Weights of a small GPT-style language model, trained from scratch on English Wikipedia.
Architecture: LayerNorm before each block, learned and rotary positions, no biases in attention or MLP, untied embeddings, some layers without attention, local attention windows, shifted keys, exclusive self-attention, attention sinks, value embeddings, hashed n-gram embeddings, short convolutions, an embedding shortcut, learned residual scales, skips across layers, capped logits.
Training: a variant of Muon for these matrices, 551M tokens, 8759 steps.
Each number is 500 + 40 x the weight over its row's rms, rounded and kept within 0 to 999. Layers, rows and columns count from 0. Numbers have three digits each. The size before them is the row's rms in percent of the matrix's.

# up: layer 4 MLP up, 1024x256, rms 0.148, rows 692-709, columns 0-255
# down: layer 4 MLP down (transposed), 1024x256, rms 0.0687, rows 692-709, columns 0-255
# gate: layer 4 MLP gate, 1024x256, rms 0.148, rows 693-710, columns 0-255
up692 104:536502509509503552582540468447504556479514431551522538471527498484523449531483410493508499491473486591545490492501543522521584513492538469548503526503540508483563425440545502482446454513524494552453491424452512508503495461529550576482510500514345483470451483555514493540519508541454495430524447537403516557479449466537553464501492499511484451559535514425507485538464532503542485479452423458471492574539525564528520480433456468543582492472474453499492564547511462509455572585466513467512539441562395540523502489518540452545445503480567507464547522491528423472490593476511511494545479561502475483458462483509448468479518482501469537480531518525402472501485504508503476493499422540536481536484436494497440501534517527446526477502533524537561513454488501574466510466475540
down692 099:524455524493532539521530511409477467505459532547514552440498498450537466503450477429537430459506478530500540496504544565514479541485548539404501491527500504506528489456499461540441475476496423611488423507438552516582507417430513509512532495459537400505513551554525528537584528486517473457516482524520456557459471510549488504523503528492496428474604500494496532518480530491513479523534489506477440435504481560514490497521496456581496494476483494458512478487461470443521467532514483489452556500547434503485551486594584476454475494512538485613471482452518592490544477506502563551503421502504507545440451507487561496500473528476516515459554484489550483485499588537591475526406455527483483478471512498454521506498551507444446489464504500516564427430520469523542503554557466
gate693 095:488455530453571541423507510434528371465505438517467570490543492487454507515540488489491569545441489536521512540525523480542539520454554542500503494502567493504480454482564515502539469472496464520515489431474514531585506468518499561496515546433524539473460460540477486486508464471462494526523523518513526507479544504498474476534417467459489498532491501521448481503509500481559465461563550573525569388507461473562530433498455500524455557460453479439484530527424570410579503541451507448495479528491473457490500539464470543505491486532494536541613437493533581509446542513490477534421449518488486394476492488521557460542449511502503471479507555416526470478548548502475530481515473525546501495472487522531418477478539519483546505561490419509556519526571562478577448547506463
up693 100:476508501546442539565460471468586475499485482511455556447499547490512436527533495520535484531491517445525477495515526554522459492512500494556553448515474465533496467498529495467472492465501461502526498567527504538550428526466537506551542453446526490483505463444526494599466497498496509449501493453585574526499528410492501470475506552529528462509519497457478495581551495499504546565478543419427385424468513535520484510512506475474447449439532473524450528499538504467469530506399448465424465471505479456432482546482530482485483502508466532517493456579460469485441584430538466476481504529528529476494544497505503457638523443468504466473526463534530506519476474490609509512530523540477496553451509536540530487546527580437567473474396440529561569521501518517506572493541460
down693 101:454454476520536449520530551473500402467486525437476546443509529451517518455480433548523509471545574516517448456442516512437507453489510513530582485526557474526432540466563580477513505470470513598548462499413494541555506518503517535499471500449470489496480423496542523497576499449508459512585497549506435519544508466576484517548484529501437538497499524455469502424525495528543452495518472550483424545478498500472477462557480525511507469499514469452392471501507473514549502524414482496545524436518526501529480555454543520521487518508450613524568520502446514465437453512501493578389488466529449481576471525509503495574442475475543543537533506439571468510603500487529440511462517509494461494470529465497504431511497524495541443522549488446491559499563498528494532464458513
gate694 104:538441534527467447451453546552399442436470484536489555549539550486549526574507478449488551509527496499516493497517511493448433500499440501479431492464495442488530512535534566498481477538532527475552501480508486485471534549485423464492513452536531513508523562483418509449477509495550413441516430469488535443490534494572483519517537435501493516517428538500436477469545531457463496450486454468495467568461477509587519480494491567511527499515457440520550499530529504477510475452474528496563565482503608508555538505457500446559434518490534489515559519506493444449523520514530471426562441447546488536448529548451425455489479559486481456541538568477486547502464483457499444500475559545551530524503493558502489408461467582459512584509510483500477496444485508557564540562545573
up694 105:531450531443468470530496534509536460495536484482410517561513540506484563554569480530452552542465571503428557542356527522519500521514489528483502477515471428442474555521437465445502547534459534519505514474507521426520522488512469454478536417392565591551471467550471528474460468500488531532498500460505487534536399442527498499536459520481543464496479436581463483489462454480472445454494413506477542542462506486504522470464555548546463436566439490464512527464512476421474577516485475456517447494558510512491539417479478603473445494557549500565529490503479477492505541532496497445492521455469500559493523573482451538539567509481499466564504484492562457482512519449537516524485587497483527493457485497421524484496496501527552513522421475492515529483537519549514519510516539
down694 099:497485583484543491445439480498494520488441567518530514500445498493520544526462460499455478511564525533537488600483444530563481516517505523514464542518475551474521470504509603518475507536463489539491515544486484526480529506483502504519517469551550521488420526549534517444494551481470535500508468532466499516518514482538546396503481496461469512429576541489464494542400468421485472428492451523465520478481547513480510448535563555537428499532443470445474470458589487478569501496504393518486461494511473553495460456565475405522528507485482489440569504408477424434573499503503484396497482558504477501457576489433528503480541505466492541511531542519545513434567469532520451534562551531514442577443461471508515529512546521530568530512441505496513502480428543497460457573467507
gate695 094:521435567522552602462520503476424473509473559514460487459447501554496567501528515565531463487519579583524446523567490595502531459521546456510513516563516487511444523537510437483546546535454494495413471489530469555535421527480498514476494481496521453549534416512511474483511521443411570480575558564558495487464488477562457495498448589513525441431504516521508503476491527469551474518496488466577512524402527504537481523472535530538499498465512518510536543472520470508487528479426444500533524441514585473495552546538518464523518474427444512478447529527512555460515459480515533522489470490538486501478521505549513435503506517480509492545446542533509431488421437476524470481509509458502529382524398455496530502548542476493490489427457539548428428512489497464525512463498457
up695 097:442514451511449523479479479594568498555574481519471530521509467509494478519523463457481518547513562493553519521505461433499484494454463545548509498426561514490422502542468563515519491552493520511491494463534475504492578507535476490509533454508416539489444510495454570491497556528608541545508438447497555496531555533494481455471499493551462473497557458515454528521522568523526512542573469520423467411461515508541465538508477467560440469461440465518458459548431498494461524455480440488504453485467549491584476524471532528453423493466515501482523528515499449460525411521510553444498501516503511513494523514489461609452490475458518490452456503576481471483508462522467483571528523558520458447496522563520492500523449514503408539482587471519616584549475461500517565449431497
down695 094:555503457528466531494538524450484450472536444487490498474533464527501497528526500559448501513414488599553562487518523451513555455553483498566523505550465538483490509572515547396520487483523490566455555457502537456537570446511428444471435506535497438560490436440491501539426518552526457509481511445534535531482475447480515457514505527506472390455508519477487510475546474459539508524539448498487532527547476557505434512492499483485423526539539502528446537549465528519499524388472439486520541419483577512502556484511597499524417511442451440552543484538548472480529521490515412555421500495518564514473558463527456581512564435491560505533494503528472449498478478468513449473490536498502536451530514526486537383499515519510515501528464435530555472535485512496472506521492503
gate696 104:455542595464492554562546510549403432509461500541449549492566578455518526461451498502522476515480526489422549480516479495479584460461448509450498423502492511485516440457498507469464497552500506554514521490549492546485500494517502520495491496519444484549445480542472546548526518420421497528496460462537513512480523497498550494563529479473492485576437400566492496532510498522411565438496451464476520590441444478512496494437453462497534493502501548450537488513420456489505520516510432560494527550461444515535498526483452510516455531561458538531477524481506504528550460489492569501562501558470505546468506580502468504455511495486475522419538475510555508558486560503464547465515472492550489589505582554440477471535521514544464451457509516564497461460524476593491522533386527
up696 105:459469502526471494468475487612473438491421610484504525509541542510514505495487536455481495533518448524515517460472469574470470499566500412548443483513475568532477449497452512481497486476450539451444500441466480480490527519566581417555446512493530475576539468557525477512567530559521507526497471491482564454540497456434509490585530455500555509450541468489452491488524457606470454477476511494458587496451483418498499511425441531540482477512555545518494498512522470504491507498503558493541522458531568493550517510481479525430455467504459469553503552547411464473498588517416473455519549513464570530464499536505463536569547516464482437593503494499541562591470507580471483485485534482512532461466493430492519459514554522443505499495408545479512501505486508498494514497520514
down696 098:510562485520560518471536459476578518482539548588489470450444587499527454576526503523489498532470433457504466505504493505552479535477471460449503437483572521481474530450464508490477570503503512552476516475586485584529477489521531523489521545531470547407450624497458512465478510558468524485505540516497443512444487542552458531499483499538470475462562470541438539455485576464474513442516443496500527496537481490398520415543454470542492534457592471469472545557547532511536505482501447433536491548464498487469509553515470425610584516436583505491503473475517578498508430452426504503523491516508528424485485529489494528469478446451483521508475522474471547549447504482522489521515464449516473527519454503523520532435446485532573450494540486481431483498517539469473483422509539
gate697 100:516490513531514470559542573493552497533447517462554483502556498457548540572522515482516520478585451471392505506489478553487521511516494451452518489486457427508484530479515532464557527470490458502465548513499439499507475461497464508453498521511473525531512544584477500495494568500523539432542532549447449491649551464459459542529448548519531512461528443521498482488515505548499537521441529412503522500539518529575457497491514525562526541492535454524476464549470504438446425395512445466472523437543540474467523508450480448558444480522549378561483512462528484451438488517575592550463480455582560518468508483410424469471450492521550492504499482458555466541479489519457520486448452477462523484456425536480502465496483536540468514500534489531534499524451488503519469519490558
up697 098:440447503439505552489528465409499563502567468542528528498432494554486540465515564516561493514441477502514514554441439549466531487568537501574424473445490484479479508512495479492521492458450529519526499554456491506476525434468475439546512470425493464510498515525526488548555414493506534492436364463509490490493416509481447491486492472497508430441511577572563468418542534495517507515511482501521470460533546470516512540535534420544421500443485536556556468492530512467515547521564534510498539563489506525506455504456466534456536472514432496484434492472480483453486487527503521478532490508516460512507536496483512572557525443496499503564507555578447580510514515473469490524502550524529515500486623468558496467569511581497521419480446572473486500581472568444479524497527486
down697 098:537510524536498582477525522479582497444476493496559501450422445526466561460522568481514532479538465532537514502563484491493492508490495472513485512466518374564569538517594494474511520487509488576509552535486495514538470501520519441475422516421544534441551449548475479511505547474465449506472455515474424451528486476504514489484542545573487456530605562545546485504479510519479536538482476477441535495467535468504499493532514474580481514505485411485447464447465485493527535471490435482508528546540507530465466502429540509520502495497447437563372491445514521463435440516573535464452477510544595480482510549503479475537409480433481507515551457516495476461496562583471493480461537521552503533604488483538519480491499531478471560502451549517521542479473543510424499503450446
gate698 108:486478545495568576493504509491599488450519580519428526524516458564459488466470449530503483510532460513502457495495467455551439560542470429457445493554486507551534519453536471483517490504493497495484522507503502525537474468550591532415443541445452474403455491534506517535524470550513533524489555513498502551478540535526541546482491474537502490583527618533528463536543455531540523496610540467427542496542459523468445483552531478520473430512540481510482513527502508502466547524504488391474434473547479525484448439429495473500479499536524443562450532506437483555501471499462561424574540567485500538538522532498426556481510501434487508411551469470460524566488535483563469481514476438500453465461477452493556488449507454498515417540498497505514456480514485519485553450477449
up698 101:514573490531419526485532500518440489466527525497501537535548531497498518527470493446500534494473552436481499552504479519545578480483480541535418531461489483525534557545538550530438513526490480453514420405488475480531563515537530438513485428519489436485527446550527559471473499451516458536512480524490564489528483472558453547471551450424510486503466497471522471487478491597577574589503407450482567517508504475489524485465471544532501445506492478501466406491524490493520493531514503442482543543503531518471528499550546512525483511551497523471455444444488499504549564502437505495492448487421457484529584496440525470519489491555467528542537471455554426488459446463409588497490551511550569482471481531520452574548570458556510479477480542428476438502441472473589528528456540
down698 101:475448499521495476463556549519500504412488536453502514459524469512520492500475495483571464538451500510497548517468507457519568526576581539483452541524514454507533526501498508472404536556510515604459560467508459539419510489500494492558569485530580453518461512486519526497509473488503530518545415518553493551517479450493499516502555514491467595468439425599467507512518505485556532573507529459516528479475525463464488525484505458553486497564452489536431501506502474499481518560495544443501535395461450489596470448534456492541459534425557529565492476467498535530493468417500498485594542511456553435462509534520543500455512495516462489429515434500477500495408489490515543519525539474485559437550490500555517517503444490469416503480492454442421434510446530555483490526514580
gate699 105:505587464502461525559490462510484496441477473570482536480492429503508546487472396605472477455493514485493522470497499512457473429384550485531451483533505552467563484501511563445517443500508510542525549421510452462447525502477531542511511521457535453555525427506471443505549508504520522464469492535514449487534469487521483501446474503484514445475509494524511495530394556476523483578485569488498525443489484608511457499552492543408492580479525437478464450479538407500578502491457540422482537546501514457492577520521515520477456531493449520460476541496496494473611513492497432492492561558455526465492533524556512471510553464494495502498552505537506445515510449575438497491555481487410532528515570471491511531521513495511497517548574473507599465483465504533545553497561472
up699 103:473506553533500553532488435550489527524538488551522444508619502375490500458449555555554547516521473504532476475540483465480589519514505487530552492485479535538548543527453493475553535411498422475494479509506550523484553464472507485464551540508436521529540572501536504526633521468534446450437517472464512564479582524523535505518557497472534542504488508530456551601548502484459469514431471457460506495471521445467507491482509493441428475531426489486552488463446473430527450504488477534467471528525498497517467520468472507416470555470486478481502538542500450537494488458504558442550487528458488469544551499461512515474471477538490428494523562560490465530534546464547493483503438530455578528523517535511504485480471520512503489432606452522576445516470440469435494421454480
down699 100:458526474470530469496573473517441472566482527489503553463476620531518466501408565515472565592532526486563481547481441506574496545466517500497526552527444549449401566443525539500502443527466560490513543522471557417553498547584531493504422469509513497545419516485493527544485522450517503511500492446473477482452465500432522520497497525514487485508560500448526496507478487509424521509466421537481459498500564425479467463418512470511452479519531544461436548481486582539432455510558610566506500448507501580530471509504481435485521506463495481418537472431490522506488508474509493455551479539523499462480474511525517466540484564567461470486510470471413524452507573491435585501516548503519464572534516498477502511523484503437507507490505566469491494478450476529524553534475517
gate700 099:439455513555474508509492553521460470535466524449503535496508507507478528536482502559509482537518529457532439490505589441519519480463458432594489513458532530445604536522517523519552563570445420528521464522472461442508523459431511469547436415483516550447528514411507409473522438419514512504519520497516567493536474505405523485549490454605494520536474401452504533479540476534491469483431413448573492519452494475511521502487482515507432519500497507581501526488518473543498554526445479531523559467485502477430525501450505461487502491440487470519579513554488526518516491505459514491480448499511517486489433495452452453544423518575511534496485483450577486469484449561524561536467569497506441506483557510526545579481561545436501515479532450547522507537514493550473502446506495
up700 096:535478494534452542466479559548539471569542488497529520505443491496491462469522514471483553504476446521518399489513483503522525494467469477494472482456532535515472560505505488470457500517503519546399510524547596507505435480494462468483518470410547523500548456552458562481544442482579528498421531527456499544521546454502548560553559542535545511528415494496421516432487546500528476472547535488506457460431485543506421472457545495516463510504487420468529462528475575529444435558484535525527555522542496510477520463569481520486549479438436494554558587532474544529441528509541521510493473477553474569538552428547497461484508507548437576445440437492482514458523447509497499480525484416441481466507470521499493526521513573558515541417428472494509534453514500499484436558485426
down700 103:517495487547549482482480493443399479509484494467519468526466482463464473443497471513519503489430480402534417491587519494494537583546399518523576517509521553412561462512456472517578515527516440522586535516485513427540478505430462536567497563565483485451532529495541453486508600531599532505515446491475524526545506502498485522449466511451455446461454547507412437540469467521520553519478463484567509502507519571462566479534586488476417513491451520474538544486516459534487497538531532505525437514533493484521529453472510454471462491548575461451453498522515534562511500450504512505549507500528441565533525557472474462570451528481444512486503447535489499504484463439547529501485462480491412506460491576499475525532580554484516495476487454438477553510481514470482556509497527
gate701 097:544556583549485454504527498509594495472537555486490566532465545483511475432469493540433530434517516526557559440533481523476472531547503496538491531464525552509579533508473513512490451552506490501509456492454581520491517503584507522477530576483405462490492499493472465439543492448570574566458541532522506589544499536514443419471491535506475515475492411508501444476465517480453520466493569550571441476445458496505480560486572465499492568495463491522490516462508464436546558521446433530493523520559590434443500574490437528507457496514463490496522487495489471461463508462436459594476524492485495490448511540503475559515466527445520542563505406453460484449516528534495466467550501492430526493527476444492501562446498521568463442483521451574479526523442508459475502511506469
up701 097:558464479522519501481510494498455486536444464526580482526452488481523472555516471466539515505465474581476502506451495517500511502602459499455448519441442496534509537494484482536477483441549449523480467572535520539487459479510482567485542564522499529451529543501508508491520418507491476488514593483459489469437538494454568533475517445552601535471513555477574525430510530500515510548565461458531547459454514452492498518452473553484470485491531488525502522506534481584449450512529547427546536412408422481515588471547538490576458587505541498457499436560520526519455547471415517461460495495478537495466488492467500526511414540493476514487474543511550460463529428462517499544505491450549420492441449615508541475525507532453467526508576520546472498428552486456488461506493461
down701 097:452563488488555558575567541515572428459474498509489442475533494497466537429488518491416494515488492465532482499482486460417493533432522486461490462506485531491585409487454552525475520530540469510480475542419513469502606445508504469507520478587488481497613512498502462436486550455540414449509453450551519486560529547501518486458484471510549531528472469498440573512482483434489431460514480503533486478539424473518494469577492516549516532541460463551457510521504493498524536544568444516456508493586514418442492527468479502461524529608508499483487483556463545502578499442535518421558510548494569515544528486556502471522561465438465505529526442519481495507448576566577434488430452514502529508539504430500482524528493483505522498498459493575482505497502499467496471513516514
gate702 106:501469424438506451472464462500542493486479512465564481537516493510556557503459550541488466507577423457528501463499455468535513492494582517511486480461500475496490514494583406581469520519480574505538582471424505544435532551495442516460495461487480501489495524464418487517482429560523441493448509503444419504534453436501585540482445588442489474474469443547454505524511530465532478501460426513476529537482497470525543572486508439498522466502484572573523506491459506514515509508534499495399533579492412493500522509502463525524579513575512439575489449514514480525623460535485476587513525501482499476500500495500513491472525519524520469516528464511568417481508505498547482462452472525496575568563457500504524494511451491488498480508550403554453488514559459507513484575521481
up702 105:511540482466399471525452485499521486522476509477450461525467504490446511466460414472586508520493570525481482491453531507454509456535536496513430457518479519602502537558550480507496476553510503530489478527476525511525512464457494595500546513490566526506483517490560515461431539502479551513553462486497448469465485478425385512538538551451501458429541458602498513536552522542538583465496491514461447562483540475539476534493550535463591496520532536501510453450493566502507544487495548490468502536462519472513494527444556549470425460599551419527489480594486496556416478555541463412498477496498444485505485488435456538522472539514540499491426492465476507539489490473470486523435561433501525435517532485489522550505529543424427495456464527463422490511441527520539514505536520
down702 101:546507426537434457447514386545485462510424511609496413527481467500497512422419552509509522489474538567534440533487509531487528460519527490474476459465473512503490516561484473507494475459480495513544454540427497541525482540497479579463528513532499475531450519482467505534461479494544471517563555462480504529436477515509488522522460473566467484473538460557486492444550544481537501498547405525454466466549551468478458483523466534525498513458552610583470470495434512487511534503525528495487500601479504457531525438595502524524498580529510401505515475553510463504521448504480448501510522598520531491513491476397441499531548471533481498519460528511458552544485507589476451511485461508523559533533557491444410541453471475497491560494520446483536554496531531482472489576447472
gate703 105:503471461549580484545514560490486572422536557548481497556559538441495503485482525518544496476503614550495501467524514487429532424407450441455455535449531426535502491452510563448485455484525565523519504506434516475515549454495463539493522566470496520466541427462551505478511508488494504499471464472478480564452537470508461454469400479561434554526491440542489525520508553528453480519497518452492543459449475441471485482509557493449497520519483546522468532553530482426503415526460461567413499424521551443558523519565522450541515512498586523511587551500512466472501470554457507539582505495489455453514504504585538495461578532451537509405561488496524522509489486508454476484505538484498502521487459554551524474536490520441496499460468496462489569555465501513534472546536512
up703 105:450453507467506546479469512457571452536516477487518508635484474490484477486521607506493539464562462462486545515472585489484482407472484521463554510500434462492452491491487483410547474479407519441551491537483537519464539527547482596555406523498492534507444435513504469465528551510528449474575475571528478459425585482515527473553512496485521450491493502496495541465535429539503496447528484527488522500578481491479543485556476564490543529520456540475441464503528583532494533481485405464525478542500494451447487508432507494540580458502569471529553502455534511557555495531510503502529500503485558515435481480474523475592489479489531461542493468518507538476498412564556510472538514501553493478488545478455485501551468506501516509390458530467416538560508566475497483484502481
down703 102:438493490511558464519505530538544555517555468489526475529493470410510560555465503488478472535504534555446521541540563463452466519442517470490414514445514538523430463517484566464502524539505544541532441582488519485478477455483535518553528616463450476468462549460474516494473504541507526476547485504440529429481496480553466422513450491504472425520441510505510449502564473493546375524477437584511410457518465465514525550557496527504523497486465515585502454519556467445454450464464485533462478489464505509530552501567543471490507552491546550481547503468526506505483481576439503560523450480510560472462504509485531532565544508516555499512530474421542569444422486502482444499454494461485477514551425552534500510539516517495526450452543500443436550538450456550549504544458539
gate704 103:458476531499452474469644554482527511487445553499567549468496528438516491498499531474500507527534434445415499529539433457473536545524535519505541484504470552498542516458511506452446518528580442543526518471623473497521473541543465475559500489521453431486534498582505547522498511460492471535506459514510466458482433510516467487473443466445504557489518465484540457497490529519495479534551449502517507493436492542460482438566454473515533480445545443451533523535416485454559550504556431544485422517559476522488505455435497536546527580569539464569493490502538524474483458486496480558470468531455432511494513595452535482527499561513529520497467494531412559480516517457519446499500511467414431520514543508437546467514525509470512557551439458548467515482427481509510518416472484
up704 101:425466445470499512591528471511461581550471479441461522493564560445512487554485504535432449489569492516500468467486484514481457475545525505545517475470433431519556492504496503537554518512491469474474547465522449479529506424486518540502468576522409491458498525520516486543508476476591546484421537537537575511556441456463523473454435465508395564492477499589480498572481485530462487452569530512493531532521487478558572527505504554482511485489509516504530493445427518522439541478533492525582456538459423492518521535484409473482472460512562490513558464530472550473501508480439501461492595533511503545460520473596515496528511428512475452476407547531471503499482473484466456484518509503521495539499559477526514429479435536416502475575485483563489509539591456512486487468505496
down704 099:523491495467507479440447473531507411509540594559485494543518425567501490489538453463499535470489514532457460547512555494517497523504548468484507454459546584432447459495531502431494459440512503432432493475545587544544484556590484509520541453450519472579536452520445489482446515498449461506490410479546480456568504470503503566468525453531531493477593520488507522445506456492530534521459449562449532476535460502470454475443528471447536485438481506496451514556492542433488477433532523497391550523523526480512435449582568412533603546483472501480481558516531509502495463511521488543479489527482484542449528516476522476482513475506498479541495477499577531492571513439499523481495502507520488482532470553443542562490454505530531577423586546477540510556479466523460534515504500
gate705 107:468587513445482492496530480507539488448484516492503473464517431546469508552622541425482496521526458523495479482493574478512492394531480575474472485493526507508514517515495509546513506530483509407491402479542492524571488481470538538462502465506480527530438511549565507592480457584459505500486523545462489555434513479528552508463592439616466483526482461535535522526445516536429523502494383490466508476500508435490458530509457464572534499498456452471533467487498492528489510441447465530432457523459460535476458498599463574478488487511494444528506480494470539556527514521516472509526571502532482541429435496519516481518561485489526607413459505428465541449503466491521499493461491457485558486524529491468487507454493497518523511472534450550543479526556440483563494564534437
up705 107:468478476469572522456465555441561512523537487421474542569434481482499467495459542539512520462508578466471487463472491542562503483485474479529544499504540469471398469439497481451527517516553429560492495552455502542545500507559395496413587494471462498498454534526431486489468533489413500512499402401490550528481492516494465522500514467524471494513534424536583517529460510499456502507519569517508581571456541445509488503511473527533480477530497529509503512514506492436525520528490519408461466495471559507488512505418521534507506516577529506505498482476533555534543485446504473587537534528451477537580519574505544599506556483441475498455538421558473483542501505463512484457557492467430526562572517408491524465475476560515476503460551503509566490487454514523457515512480532
down705 102:525515538462486537571479476507509489476474530495457482546579437491492456496453544541542497510535461395511457482463516453507469448455483479488561499489474541485467588547496488470426538534583552532514518491459484412511583506492533420463483451495426481456505464529548488505553472480454498481529551491514477473530474436492495548479528481516478480500472538473525531506461453456474440501489559465532521476483577545455538468456546459518453497498494492456524480510526460580527548525474594517512491567541506523494482540535515486517593551508467524507541461490452511480426532570459480471544560456502531519488509545505461498418520560445560516507430514466455534491488552583533565513436466461428609440524529548420500475512461506465524529493362509572511449542524538510530523529469479
gate706 099:474454519522479532514530462496466476500517478539481486460436512425469468503517476514563502467542494413531517497517529482519503548465521521470520556491470518455543425479455519469532467483541543539509503480434539491528468513481575520495517458599527537497552530450530556486476430529498593481467518534524455490456459499533514535522485480544503512532544523563559466433497450500606474519510507495516500450486531602486407481498486448513437505455574493498541457484555483452481480586549427489535549522443495480546547437495506533544502534544475448546452475518499523504556493507467471503501515506471458529511491538469457566452527481568442537531474567469557578466443500534546474387435616490529444497480497441428486567481504455536512506429565535562450547488452453496492540424486487
up706 099:518548529526522503494454458546533463490527524489479490451514497528509497499522468485566531471563518488434533478476584461545469413521567495444532577518477565538530589451510504466499511512529547558513553436442557513494515512538476440458441480525486469520445499513485513454433523406503442474472545474454484567570594437463520547455493490523524500446436415526507566584436472499462477491472556540523465480479455488492472523550497520467568486449534507445486548451457396465508519467419449506454432525494530562474466593461462501453499534505507500568512473524523509503497430497544554553423486466503486482527495593494494503465491467467533487542500509510524502483509517499469443581541485522446477494517465552562505502523515559484443481545493476488594494427496568508483568516543476
down706 100:474468480520524520505503493548503530440513504503548511486580478498456502437441521538460588551479535484478545485483468525502527462492533546593428433508561401520484421517518545531454578504407462510469459548531489423518448505495544506528483521437519456442473444446389474528544493560533487467530527531539430492488499581515491501487466472528586462537512544466488522483491485474486521419509449485553423521530439480487531462524528579492465470527493478504496517514546590558519525493468489494503478435517516509516536508506539477475518511605497533584487473518538585465471582497562471427462536450537552488509529445548448488508501494492515516439544553465492508495479508458513548447497492585477503485475531468552492491488460512439489483472461482514566523539590479414490526479456423
gate707 100:518470466529507460445504519489439508520462459457520455524479487527438553501423493554493560468539465600489489495521536510455461540505519527459493481569458514525475513508546479519514487505414535531502459510500480526452451522456490493456520576569599523442489503466430598518507513458471429519565584533458424461527446438514557446545485489499545475444555498555459480497441537456488556426555438497524499547506484471465496462540455574454481528501582470569456505556579494488553463496561491486515586419507485531542484469503442443418563462456509430525545484449485558484535510468486543494522490496482520495471560530568505497498447495505467508483513565519546519465516500522487501510490554526525487556446547546485516470487457449576547507493481477497460517449544471542546408523565490
up707 091:499482456522553459539523538569450476518462491553491499491506485469519485393465539518491480514496459574410458516492447471449497526427523592507474523490529549524544464490525479540475519510439564483509481515503553524479502573486463565537472535502545460476548433540462533518527518484434458463506531531477534477460536466544515510525426508493469556479471488469477568592557568463521475506554584495478510514430526504432480495461484466540520562521494437450548474495483500543418409449536490509474501527530396478513535459481502610457569511468513585548491494466471532509486506457468496561468502487472534461552570496433505505495503549505506490425446566495528484539519514504432496500519519418481534464460607547421515473506406504554482487436509540492475536484501533520517551529544547
down707 093:500511566474465506541490520480550463468468456463488504474601502570504496571543506491468492553524452513550500500556555560509482485542458499458546474485523461536489455548499448522474487493526527471487516502535542487483519442621518402449490393507484487485427510508494514512486426528516467490538495546505482531500546486513469473547427524510501556491567485534578475489537515502493455495524507555473512463529535451519480456441516437485586496502426449402470542471422487538573492564436542511518450496524473523478468493510495484557546459432560528467433478471620489483527569477521488557494456485537402533470482499410543515509546550490529515479491513533462552552474522506548492482533540489525487510499509428454437493438596431526466508452430492462499473541469590482522510493530473
gate708 110:527526529501521520575490505483409589485518438519471471478500498431532480586462500582485548478445486519423513481478480443488471471471525513464426457485491454455478484500446578482485448513401517422467582469511498506584476504513400532572509484484568488438479555474494511505484483539540523547425576457544443492523538530442475461479485525473502532526544421561562534502535454460516479540462565488532498528516462451467520511468462466512496479487523466437492464472523526521515501517480523538443486465488567474504516427451487448512397498462538506518490488560515520488526461503515490603462501467563564592481524518505512502478446497432494484529521593547505490486513470454434476506522483500444489488510542537536550550518427539542547502519490570565463510526451481525453556555511563
up708 112:456522459476446473473485487468566458537488492530511501588411485471552450479485505494481435545509487483451499556526539515528477518527470513536528490495543561487553498454539440488466577489543456552463498517497446537570546601538530488497487512502563440517551451524437463542494507509526473489608557531517453523482485495512489502513502463505576478444476464483525521446535493453407520499559397530457524515433502467550480430545565469484508512533523439487516435484498536540496502562410452484455543544608501576470455531454493547499545497531535462450536555458550478532460471455493598503468485534539430472557487518517521520531489500479449549469550508521552539508482481571526527479498443495558437415466492433507433542527520520433475496479487501467460461459494517478500482417466517
down708 106:502472547452548499551542492504470513441478520540476446493540525478456470608449525584512527426519493542447499545491439526460473496499534524497511456498530490475546458467451491518490429446433570448559542547539533495513500470505485476555497494525405514465497498482474538496540565491474520534482528532492507454498582501442490535418541506521509466533445527534580479517494534578540549519411526519547500492577525496500525569464454516504516455508451487515507561508471528450563491488485542497550534478485509440507564431532463479492420500542441505537459459590464479517496538503550417565511554454441520516443389447492531485404453455467521439495520413447477545547491437487529520498476512446434478497468458548537527504464456489514521483534476512504462507543533496563448524578536528
gate709 092:524522537528547480526459397503522496513501494524485502508505531467537521427537512563482512479521553487559499531576529499486513523557466476472540462460457413487451460497476498443582532500417437518544620458450486569551516481464478473512454479478580503426526589446486480491545482505484551561466503501521488456520518459405480511546470462478555492448501514529476465553500487458498538458507578486566551528557504488564448542490521469500518424526446470490452488551441519489532514503464508447498417479504544509555491552465479504580480455500562462483570543404518502488442538525517471433590461535483537442482478592517498538460493513449533445505478473451517540497519553476500508478516471501498534538476453526568465541485527488404477511491477485539483485525576471579463470448527550
up709 099:556508563536515493456405462473522468489553543506467454543538535489420481450464501528518450560584503484485519486517464527550450463527563472527485485533458491464522506532547560520561481467541461498550495452485537503537493490512528527509493507527494439527425529543543432565504564533463452484464494540506529424472499493463509470539469560500520488513524476516536437444488536557461485485511586493502512443503502519508474542518477458460551466531512485520525474554460507455477475537492530494399434503427564526527483549493576535517504438471538489457521572491499571572482479480512508529449548512481510483463528599548490529457460626524522494509465498452469531451557517451408485468477487473495424481491535562471475526405455575448406478504524544537449518493493495577394545498516460
down709 099:504591541562501491504382474472540493533482535481596468478434529502463469458502516514582487435433483455513551540455540487534498447516471516449474476492553517483543417462460462451525517499476451513524449530536467513525519498524554463586502576463491386499502465491487532507472496545582491465482491529573540577588420500535430518584522477463473528551505474525521545466462470491553449501490525565546441498563503474491477532481512523478504491578495497553472485529516500474448473554552441464490424472458454555464504465523463544495555507392495495495517498497518480512560537525508507505470489520474501508481585525448498388499449515483459494535443597534512449454511520453461597483498539450506489457490525551463448497494500534501539512430538506527506518516511501499495556442545507
gate710 105:472442488465472529560539502449538447539517466517414557529496484454447471480487495478520523496492482490588503462421538504455422447492574489509554482580490501506538495456537543508539391465404540469478425501444475574499457460467549530486468592477597511458546526478532482484498553507504489506442520499553530463549487507521564469484454451487465437508423516476471472480544576564489512532516504496512555454496544439528538510582435505490531536493425517493527468514498531497499471475421486515482543453565568550485501557463501506482455467474512493492445534517539488481623436542540464508422450517559504516523486498449496471507531546566486489498502501575487557556519468508531522534529538485539438507530557435441543481553466465522515472520522473497479532493499449488451506607513512